{
  "n_layer": 25,
  "d_model": 256,
  "n_head": 4,
  "n_kv_head": 2,
  "head_dim": 64,
  "d_mlp": 704,
  "vocab_size": 2048,
  "activation": "swiglu",
  "norm": "rmsnorm",
  "norm_place": "pre",
  "norm_eps": 1e-05,
  "positions": "rope",
  "rope_base": 10000.0,
  "rope_fraction": 1.0,
  "qk_norm": false,
  "attn_scale": 0.125,
  "bias": "none",
  "tie_embeddings": false,
  "parallel_block": false,
  "init": "normal",
  "init_std_qkv": 0.0232,
  "init_std_o": 0.0232,
  "init_std_up": 0.0232,
  "init_std_down": 0.014,
  "optimizer": "soap_variant",
  "lr": 0.00477,
  "beta1": 0.95,
  "beta2": 0.99,
  "weight_decay": 0.072,
  "lr_head": 0.0077,
  "grad_clip": 2.0,
  "warmup_steps": 200,
  "schedule": "wsd",
  "decay_fraction": 0.555,
  "decay_shape": "square",
  "final_lr_fraction": 0.0,
  "batch_tokens": 131072,
  "seq_len": 512,
  "doc_mask": true,
  "train_tokens": 510900000,
  "steps": 3898,
  "dataset": "wikipedia_en"
}
Each number is 500 + 25 x the weight over the matrix's rms, rounded and kept within 0 to 999. Layers, rows and columns count from 0. Numbers have three digits each.

# layer 2 MLP gate, 704x256, rms 0.114, rows 374-390, columns 0-127
506514518495503529497500498508488497509482513493495515488485495505495501512501506497517494501511491516501494504500496494499523506509488491504512491505491503482497517519509505505483496503475493491503498472511507487507495512500495494492502494492486493486496500503496492491518496503498501487494491498481513485518497501506512505497514512505513504508511481494516497503490502492510517499497
514513522520477483485508526479506485498478520518458488476462491505521520454509515518496462478505480508523523499529511472491527502506507531521462512495505475515480510458504494468508482474512498504492449515539519499500536493497504492465529506514506555534498492535501513490490527494476452495531490510521533554493477490475510461525452496494491507481517517556489476504528515460465491469521
491523523530496493537525497529538439450492511495553509505477520510541482486490551472502489512519518540472475538527541507470529484535442478491493516487505521518528520506489478524457502453519513476482463534523442495504511505526484515479509498448508505520501479469528535484490521486495518507534537484496477462499521473511490487479452529493530503457468528513515491535502502468541548516481
476494508435499473507504501455564483542466481474511515504502433550511456462510494544532506511463458496502477503523508497511499494496546496554504492542505497544503519511481481476457521516562535515518410509474496505531532520504469464514489461532482453541494498475505462475518500494512474487518493514526490490549539504547483487523470483501528498494530461509483499514504533456476448522469
496491451483490515478518546448530516472528476492502475538463489551508441509491453456513437479479516456516497554557483500546477487492480509500492495492522515463526515507518473458506477515508507531455498567532516530507494561519491517513479509490477486451475438487485462478524481497474510537520491444477511517464473479511518509512527460519447523516490478531502458493515501443518508500511
478453520501462507499530530496535514469498486490531490505537541514554495504552500514511466481467518509457471477525500488506493483456491493509462475481475483518484522504522485521525464496497437459523477502538502454512435502485546533501474461508484507524456497485524485513509470543489476524520548452486483520531507485517460495505449505498510492473549504510456537521478510460542560499499
512521482487529486547506496431470442498511501498463504506568451539528465494496502456489455504517509519475508503551508482502498484499502502574478528517489516530495494477527486516500481503483484482487475463444500515491497517491494495509437463505488462469506549504436490455484500519478474480506534494514466528488523503463463518504506518526498488483457518477509503501480476529507466480486
484497516512546483523449513492473484490557497481509478479473501500508508510487539486504523514517516499519481506476501546493501515487461555450488477485489535458478517513501504496477467491472492502475522514522511489479516502502494535584523494468451464510492490512496470506510477548524480493518509499507489500526524524508474460486520520527547462454475516505516487519485502497522509529496
449549516476539502484534528526561489490491506514520508501510493547518509506452507505480493464532450503533496500489483490501474479520496560477511474470505497520507524493533522474537513516478482447494474492506529552466500489524500470545489486508536486511519514498494518483536511495511505513544480520518521476499489539512505504489580509508529513477465514523487513483514556521484510528485
460489522491514453460479547501469547533420431478465505486430468470476487458511545520490542470462491517474510472480514447506504471480490516494502529465472497495459489489492414487532475556519476506500519501488487477507492505503478510473507535498517541494541508536510517502516495443526519446482474569475532526460470498485512499565471553452525536449533479510498521512504459451477496540518
504477473469560500550453510524508553472467481539479512497427434537504514549518489532530532546518531503494510526474535545517513506505512503508476504492472494505527488461515523426477470473548548509569483493516511494492509511491496515430415475525502450454482497565444506445530480510501514435531557468513483496450513499601516504506493537545439471595485511502524475501550507451470481493494
494491465523498507485501458478539443492538458541483494494491476524507471512503485485500505491457484506452521544506498454489536492503490463513524517496487471477530477478490525513473478505510552498506480497525527438465540432496501521518465494505511462512461542481529514496500496495517456464505527559470494478504496500490525441498474525481510489501500488497509532521526550511453485513474
534526532484451500496513503541500461505506472484514517511485504513444447477518478511507475499527496500506546479533506504515487484538544487548516508503516501473547519478513478501497492481480489543561470479490506481480532464511511527511507525496514549479483469472501537466535517483523512472492503464492527522494517475522496515494535570479478492462491478499502535513498490498533483486477
477474511488439494528533487461537497496501530517513489430504545515461491513506515493428482508504478523519506516499506474569450511533501472494507443482555487509527552473515488444499489512509455547542505452493448522506536496523489492462503537486487466524482539519463462483465466479432528499480507502529466523477513496512478504453511499489500471512480442531508488556541572527428488519535
494532481529516523467479535537467466482505472505503561489493487479498482551517508489519532486484520515486453514460484504515509515447507493516513459531473495510507512447471484524512515456527479478496445474496512522501528496457550510471456443492470499512523519506464488486503512460500483510459468474475505494489444499538529448462490559449512485434541498519529526451472477521494463515488
491531493519503522468481434489497489440490504485513467520499492486531510459537490482497492510501510533496497478487475502528518553498482482521462535453512499480527485466536527509526537511516542546511508515515511486494505514500472481513516459474490444516503502527517563511468483456510531503492473571519502471498506515520513487494474497482464501514483541496513512469500486510499519507528
475500513526449483484534479511528476509563475445477499513487524510526493514455508531482512506556531533493488498513489528496454496550486529509555520472526454497521505456470530492489572484513495515547511532453466524505506530504512469470493468477493514498463507530496516488493479517526490475484518504447477489496505516519495471463502464509503499466508492531505490500550470509523528465496
# layer 2 MLP up, 704x256, rms 0.114, rows 374-390, columns 0-127
482495502490488496492490505495489502514474509499499505502489511500494501514508493508504500493503491511504476501494494496497501495485498498493484490496499503501480508508497516486519504494492497503495517493490495504499498516501512509507499508491500500496496504499501488511464490494487480499497499505506515508480503485506493506517502482487499507504502485480495517522509489490500513515497
517529509478448518523505470472468499514548489512531539510515491526475472535497465474510515531520486486490464501484499513508535569481492504488493482483523503497526511504486492556498523479514489475524523476493481500543493443545483520496516508470540442502463502496524523502522537452512491490464503486522482455510529511515531463489486491511500532497436524483517464506479489562489495485467
497509473476507492449456509479474535522486486499479487481523474495483509509507470518472484489466520505532533467494474492495473506468536542520507506492526472498486492496498532478527504551467474530535531443479536508499472493522517514504506503539505502467520512551449494506520501529520482499470470526486517569498484542509495478489536480490494472508530480485461525489511470480477471492540
552460466516431488513443522525479482533557511481479499493494542496544491505488485522499465546490562504516478534515487467508518484475455549493517499459520462474467542487525470480520528490512484475513505450532522521487539495440534571500487509492493523497528492456541548474500457521502534512503450469484557531473498448490475474476520507514509495482536560499493532471455428500498522492488
482504512524515494516490494541452489543492526486490503480508529432495560477502550518490578521520487538485488476458525490469504539471532479506515496515465469523508498530495519548482509486526466476518483444496486479523495460480487527488507450481509493566535569525525550550473520518514514473520455529537462478552523520475463476496445543467550505471489515487487516470522481542500474519505
481449566510477502467554512526520502510505494492524479524549529538514488494524516515509450504485523499480453512520502451494467513470480508478496498472483512502468509502497521516516469515509439472521497470514466456519495536484526526524502478479494516521503515518519464519527501528508497476506543490477486493536538514525489467496488512494542495493547521502480538497471502438521593516450
528529474496551443549480498441490455511486469490452480523558449521516481521483494456502477520512494528455527526546492498514517473503523506576464534497507480525495485488507479510485464481482457476492468478468495488489508536486486501490438446511502478475494522534418519470496511506504502481533531513488492516496553483481497522518523505530469456475494506494463484512499469532500463503513
524539470463463521480520521529504483507482491509499524498512490546511506507487462493532454506530516494472498529505523466511515486477519528507503467479489492482500510540516550454499475479507504484553513510518516483520509527492476523490481483481507512509458514469482510491505468494528481505529463466497506499482466517473472507503534503481505517519487514454497464530471502495517450523506
522511515485478507467469495516489486489460502536476554542491529523529485519494500501511514523588514528511529483464566510502495481479508521474502474510481475486475508532536543494504493499489492495494487469487464507505478484536523527515489517477519498498528533546545457509552518496449492528477469497521492471466443502473492524536539512499527550505529468505488517475512600533462503507495
518506473530494526546498451517507466494539512507524518508565496550515514509534456530518442541533495490499509526538530527494501496543559511436516477500503496480552479499517579533474475464453503506485511466564487526482492463519536472503475506501496506514491537474503493502524508510459488516495506458513442470513553514501473522468517473533483506533463520507494516505525521564569506489459
555476503479530458559520451543512543485490492539477492509450474559504511510468498548502496565564547438445518514506528485490483517514541542516471487519476500488490492466436519460529485488534517469572484504490479476515474544450483471447401533540515486455522525538504488486528474514505511445526490486488483493450491514594522497579521504497479569595475512504488495545556531474447507476518
485478462503514543512489477484503480485509495544474514516494501498483477525529495493517510521460460513464514499499508499463550516497491490481499555513523445537476511475500499519491530499556531475480479495531516470479525484464471493481472492504494472499500552499517521504499509471510457489505493511521480498472487499497522457502500472498474518489510511488524533513550529524432533467451
528549505489482511504518498531470511534488482466540492458506494524481445517507477507511520525549525498533483474479476448478483484528545496538524527485511485471519514463517493498501510461462438516496466494477506499453516483523497505501523507518510528516487486497494505494541530485477479477493505492514525484496511467512507509469500523487503516457497464510501527503504511495499469487500
495439520466494485473501438534505511510498508545427515481540488472543472524484534528495528543490498533485507486468519506485487522475523472509500495464527495479487461521480467529496499517483507547500523473508481508496526494534524532533450521545466458519517491537508466468529487495545515399509437519499474543493561511522512510492500496464441546488520529529446521530530541480489505466510
477477500449491515511519454463507494489514511508494463536529541514492489466497490500512512532468506485502539503519509494479478447510493499502474561460509485462513501499535539525497473571475528532499537549529491446464477513532469481520519556472503455513476473480504524513529513551518499474543526532546493496537529511479484503498536447539492480544463506519480464544502511528485537486510
507475500503509522461478454490488523498503513505521503499518511500512488492530540491500524524516535527499525550516511532475479500465506532495534476492519522442499536504473488475519538482475474504533499481511532529541517503456517497554510480503511517510513492466496498510456462555464494490517502496525521507508493506514536507477469561478500475524483485501486530501462460517525484512529
458517505488482472502522475529552493513530481437468476540499536502495521505469520540494515491553533537510503512509504536495445454569495497495546524485519488523514494503451507490500570477536471503517507529451474517507469529516512495458520493486450504474469506521504524473528490501518489486482526510464470474507526509529507498457492491519526513483487497528466482482555499491469549496501
# layer 2 MLP down (transposed), 704x256, rms 0.101, rows 374-390, columns 0-127
494495499489494508479499499492502494500503475511492493498500522505483499506493482501480495510504500492498504502487493521507504499504493488509512505500512495498498501506519498496490479485489491497493506485484493487485495502514491508492509496490524501496498486496511500516479494498492489512507494502491499499487477505493508504503496486499494489508490498498491509507504489497494508500532
550489499485459482491468484479517495536525508492532507480518536494506475502488482512530503493500495557475503485426515544530506564503515518456506455465510494473496513465508476507487519477509511510554500485477468501508470459534488540516496508459563471522509504485495488521481503473509495475484533511499472508500503486526494485522473494501520529514468490485490508510492498512454517495511
500510486505495523477482495484467514499508501505486491546527472474527511498500509483492499509511498468515524452488467482495500531475498551511458487487488530535518498539510505472504532561472540523523473502472510494508471508448470537458496487512498495513501469536473491522514515564489500494497474539515501498494526514505497500498514476482529499511502508519489486498517506475505519466527
488481464519470515514508446537481502516578510528462508513496478495514504517509493532530526467501514523495479466541468516473519446531457501513519515479543483505480521464544477517501510523487495469546534448480502459454489489477470493524482512464531511515527508485500486466488502469500517531496453494465519535483497503405496491456491473466455477494521543494515545486448430486488514537487
526494493511497486512500487458482483516474517494554508498500522484489485485547554536489520472522487506494481503463514500465536508532509514512540533496470452517482531525530520476470488443500510481514490499494488505509530492495491536501495478518551472542512510490443526493504507522488510526493509538560462519516528511490486456474464540484520469514501520558453529505494493545512481483477
478520481528520496513443470478515433468519506476497509506486523486517462522496532496464460526504495501491478487523493529522556498505514518468487495491508471521526465487512498526494493490498483505494453477520531476544541455500501535461502445518466486499498490490487479495524507504528539494499502496490512509521536509488503515462504470513523500512489476428496496546484520529501492525494
528504482511533473541517522478506478488482450488534488469500512520531451471488492470514454482548544511536483465520530469510484496526483546530499509485475478533500465482535476521535480536510454490471466443509515516519511504518492475498497466498513458485517500488451485530505463544530500503522463483506507476527500495471495521506503466518495492479491530572508505435482528519507484490474
501512490456496497487512503512495484498483544531532519495489499543493475504496459507551509477514495539466504497506531454527488470493489474519488485491469460486511516530535518453492492530517481441533502494437492477500509539498456537503495480490517538504507505511505538461541474469524512518465523494503484498489524504544470497507477453492473522504477517490463464493499473528497457494532
513507523464492533480491524509508498450478450495505514504520515493493495533511532526566455536476509479504544464479540487526500477477504565513496545453505521488512482515502524487470476476466504520471507502479454554539503485519473508519511525516504495504493537544502467480505490537502501522503446509515511527476526460557495516500518506491492527496535521549497503552503546511489566555500
506484518526505517507499474533466484471539507503494518497577520531528523530449465506495492540523478503495497476521439494476493494497493537468523465545515501528547462496546557530501525489475504534494494509535472553467452499524490519487478506507488477491507532513461518518503506544477497489509553438547515453485512491535552576443507467521486483509503501518518520509521493494528499502493
524500487488544505580526465522524461515493514530535483523494520488479493545549504513533530545489518472512525544493524493462490503468564510520480454524453523581500483487457498497485477532534555494517488482472464510538504504452500483483478524499509504458506532492507496467467504473523494491470540487466491470490550461507473486570497500474484495549517492541522505486527544499536495477560
496461481508482520520488504476522467478532520537513531521512505500486471504482501519507518485517465519519508504447490519476524528476534489490463521490496475517479522530502444471502503492536468470522466493488530506505497493486513527523485448516469510509480516512539531555516476503483498503537494494551523501505483465498544509500499457521463525538497482570511482475530505546487502463503
493532502477412501510526448569477441511510497498508497523505530492477470443479488505533483490534505486484511501479493543517481471492533487508535509497531456507511514496462481491511497465466439525519490506485525473459509451501533531524505515483551552551491494495462534456510516479528525491484508469494508484525541487502491538496475493508475508453463524486485524517481517481484494459500
528453541500467457510504435574551522515508508540458491481541494476495487533507526499482505525547513514490513493482515500538511517508460494530512517443531483508465510498502500525498507525522510532502505473490518540497532504536486479510465498509471492528535492509517493489535516482537491475504433527527493533494521534506492492482511482506480534477483513554474516497517532505448468447497
537488478510500486527475481477496479501500500532534437565539504495500483443464472502459485523446510498494565472542518450479473489547543523484506532481524512486538525514518514503460431548488505504474502503536518470483519519531474467518498551488519472484491476494479527524562534537533506492539530536524477506510505499481491530504518454518465462517515500547453516523458484476539556510513
504525476491498492585528539504519526455464522491529513506519521470483490503487530516505486493487510540505526478504482553488501505510486509507491507578512538555467506465532502508510534472491518550501505477512526433497496540503472481507509509498522526478488468520456521518525512522484475460509498476500498512471461463499482505559500506527511487509501457486499474468506520487507486560496
449455493516468490497486514538498528509549471496511498491479533541476495474444516538492498443525533523497472558462483526479448496511480511480508502497478489509499499452472510511501542479527516524492483514470481519545475501539475491486479500486506511540460526512483505447518463487515501495468538498498498506518512466537524490498474456498457517509487474523507538526533466524500498509465